{
  "num_hidden_layers": 8,
  "head_dim": 96,
  "norm": "layernorm",
  "rope_fraction": 0.5,
  "init_std_o": 0.00707,
  "init_std_up": 0.0283,
  "learning_rate": 0.000781,
  "schedule": "wsd",
  "batch_tokens": 131072,
  "train_tokens": 654300000,
  "max_steps": 4992,
  "dataset": "wikipedia_en"
}
Each number is 128 + 24 x the weight over its row's rms, rounded and kept within 0 to 255. Layers, rows and columns count from 0. Numbers have three digits each. The size before them is the row's rms in percent of the matrix's.

# layer 4 MLP down (transposed), 3072x768, rms 0.0214, rows 581-622, columns 544-575
090:114140162139125147130117097161110130120127159153098145119074114104117108139103114161110122090061
115:110098120121186137144111112144120150159136123135151124133127124152126135127136095159152096153118
101:167113136152123123128143149108158168147139105089090099123154127143123129150109155108139097168072
099:131125133140115132132102180124124133142089128158092152148093119115161105145122139143133124117082
091:161129110090136147107123137087138136143123122128094143130121104087100091113104122115131131143118
113:109085140099086127124096162143132087109096059141147126110140116166126100125096133150139163110105
133:146114113120140135154089142120107132121110149116129146123131141136125123151144163107097121070101
091:155079122109092109138121169136075174091128164100088139119136117091135144065101118154146139109121
116:094199098148104174129128112141197114141124106111132106122114139126154091131101102137152121114114
084:140140134146103102130137170118128118168114119143125090132149110116155151147162136139100113136093
114:119110128137131091085087165174113108171179121112101150155106099128141131120102031140164161139146
105:101137162138132143136113109137145156134151119167113173164127136141104182123142126067125097163132
089:111130095163151118123133146115137102138122119148125138099104161145101192126103142145114106107107
104:105147118131148120131130116154100116111138137120162155130110110136118109163136105135120123124080
114:139109101127099138141096094144100171109157112169147131129125133097083109147179140123159158092135
103:094132134124139141132124149094124120135129122110118134134099133129114148181150149139111160174141
103:111112137149130178151115104138136108148094150113108113138119140118152119134122133119111144098136
098:109095169121121129130140163121129169129133132108157133142131120168190145082098154128171147147106
080:118096104114098150150102163123142115091076166148113088090152131114123152136147117125090124110134
111:100102087165126144119124103150135088111112098130105143152134094135130097126118100147083087136126
083:085105149149140131141101129151162134126097106093115143111108143129129144129175149153105123102129
091:170166139139158124162106137152107118128111156093131114134119175101101155161150126145107121143140
103:136079118129136065174133079136121090145080113133089154118141113103101135099156141114120134082115
095:136096140182117132105105118148157097083144097150140116094106139130132159127132136120144161114130
109:116135108105143131121159142187108108123160121111093176138090091162159198127104105128124101176127
082:147137149126121103132115118110168098157149121160134114134122144132130137082104113128125148140128
104:131142103132168128131125145160124108135118128111156140135167110143124124108168127099142072169145
103:108094109152136147101107115157141162108150149143156122123135069115106093166101106098115139110129
112:116109094128128157120099115134148106129129107123161183120131166114125168117129151120193129106127
112:126191132090133155101126110100130152119159177105104172147180125122118115109118111125105141149160
100:132118140125134150099152146136101149148127151117116148103141146125172092111155064142140117086123
111:157096150121116176140117115112127080109109142124131131130147165093170107148101113098101112112161
090:141126167148124152151096155144096137157104123136097167107094133122120137155147145156107166146128
095:154115164131142147104130116102176065121113126157126081133112124074131125121124109117164110124173
098:108143072121126130078126109134130150138129162156137130123135136135141177137155130120112104157114
091:130127085150116107129167136136112101132090111138124133165105121097126095088133121169151086162122
094:124132120149099124116118132121079121127115130125139157142152123129119173098130166152086128126132
108:119126126098125105128119115146076085115116136093102126136126157158093145127162149110153169064121
103:140139112068093112116124106128150079129103097106114079161102188124136144133130134103136148110103
105:132112163141163118131143127165167098152158176112099163151103117140110131116124153098142143149109
111:132102153144120119114125127131094137135117074097153131124116119124149117149086125147169085109156
105:104113183162136105152139096146149131116143146115157150147159093127163098139186105149127116117119
# layer 4 MLP up, 3072x768, rms 0.0378, rows 582-622, columns 544-575
103:153153135142153134122133103154122121126119157143109111098167125046111132148122126110131113167114
098:110125141165145101109080083164151100107098124135125119176111121098136123126134098126141126111116
096:121127108117142101105116122133120136155165151157145098123117126160083161132132094120085136160157
095:134113190107118108085161152158129087151115127122145159125150159140078138146174067154112108140150
110:123092147115139104134116132135144144117108145153117123118117099114115095148148164041121129150148
111:144137132139140133086146113159115094146139122117110126148131131116127134112160150133115122129138
096:056116146139140127122125119125142169139160114132108131091160119150158131157135165122117128119128
104:140123149133119099117152085102127158086090140122145144122149097119082145115136116098113141131141
098:129103131144138118137134104137153136137138138148142116129137138104077056101161092118090150106143
104:123144102148130132115081115107156129104075162104114135117123102077128093095105162083112112119120
096:149112096089160105132144099106121109089096114121150121093119138111126104174099163149145102109137
097:116108124107138138083143132158149131153123149184137108142123077103142119132124162122142132116173
097:141091140157154127103106130115126139115134097138138127137154140125135128141142100125099130136172
103:132132154123116152131119108102139154170144089144146142101126137129124158086090116160085128132129
105:162160128115138078124160123117139134114165085119136110118067152122120121134103122115134150144100
126:126115149125126129101104128122171112108115142137143076107149167115102126145100108109146107134148
094:157138124128166105128104113155106089109105153154090101121118124091101155132107114158135113160162
088:161162149150112111111153098095121160179150113110173153108094148109092130124107159136133105138143
107:126112140145206165139122119169113150124139188170140102132114115064122062098120111099113112151116
098:144093131126143175081118133117108093120111119120112100142133122104173134124112100112173119160115
101:124112162165151131115158129183126124147124107166105116105193143133129140131129124136153161149132
092:115140146130139135048147136108166114144132155147175097114098146134151121183134099112131138160138
094:121137131121149103137135103098138150165094129152152153133157108151123104129104144116107107135114
099:108117153140135126124104120159155161100139112154139115102133146135120084153096131119164109132144
093:140132142140156134118121091169151137126086133135157133104127087132152141096111182132142149152114
097:160112136079100091143122136126107142111135097081116153126114190109132142139102091129127145121093
101:109125136085120158090122105121159180130087119140147096131101102135102098128131109150134096129138
107:126136166087122152057120131116170106145108089178195107111187121137132127114136115109139158107157
097:095087095139104084118165116143131138144104082161170139099145139114135155105124122148140123126097
099:147134125100157165150131130181144118113129159132141131099153137107159127155108156083160155159133
105:155100179084134095135057112119138122080130126124108100141108130126131088137133129137129127118128
094:115117083136134119069154116126093108124142145158119091157104115138088117070143123132145104126171
090:145130092147167123089167150159081159115150134124109169103128121150141112155153151098136113139135
102:085136139081137097139124146157123126099094094163121119131105108108106124157098113113104118075109
098:130140115088131115136112110134116126113128134096166114107156126115123157118139118120125134132126
099:097099111100128081121124115111169124131137112170083135151114130121129093145130139126143117107121
103:124126128098127125119125097094127196132152109128130146095114119153140149108105081133160083159087
107:123146148133147148062115101157097137150145126105137151092124172120108096112150124110146111141124
109:112153170097170147125126080129145158082135180117152114093142141100123133129091124117132144161194
105:093129117158112064111115031138140135109124128155115103143123150138151129149150103146101162111064
107:127092135114133154130127113123139110137083105126135145149168139137130106120114118111146109137118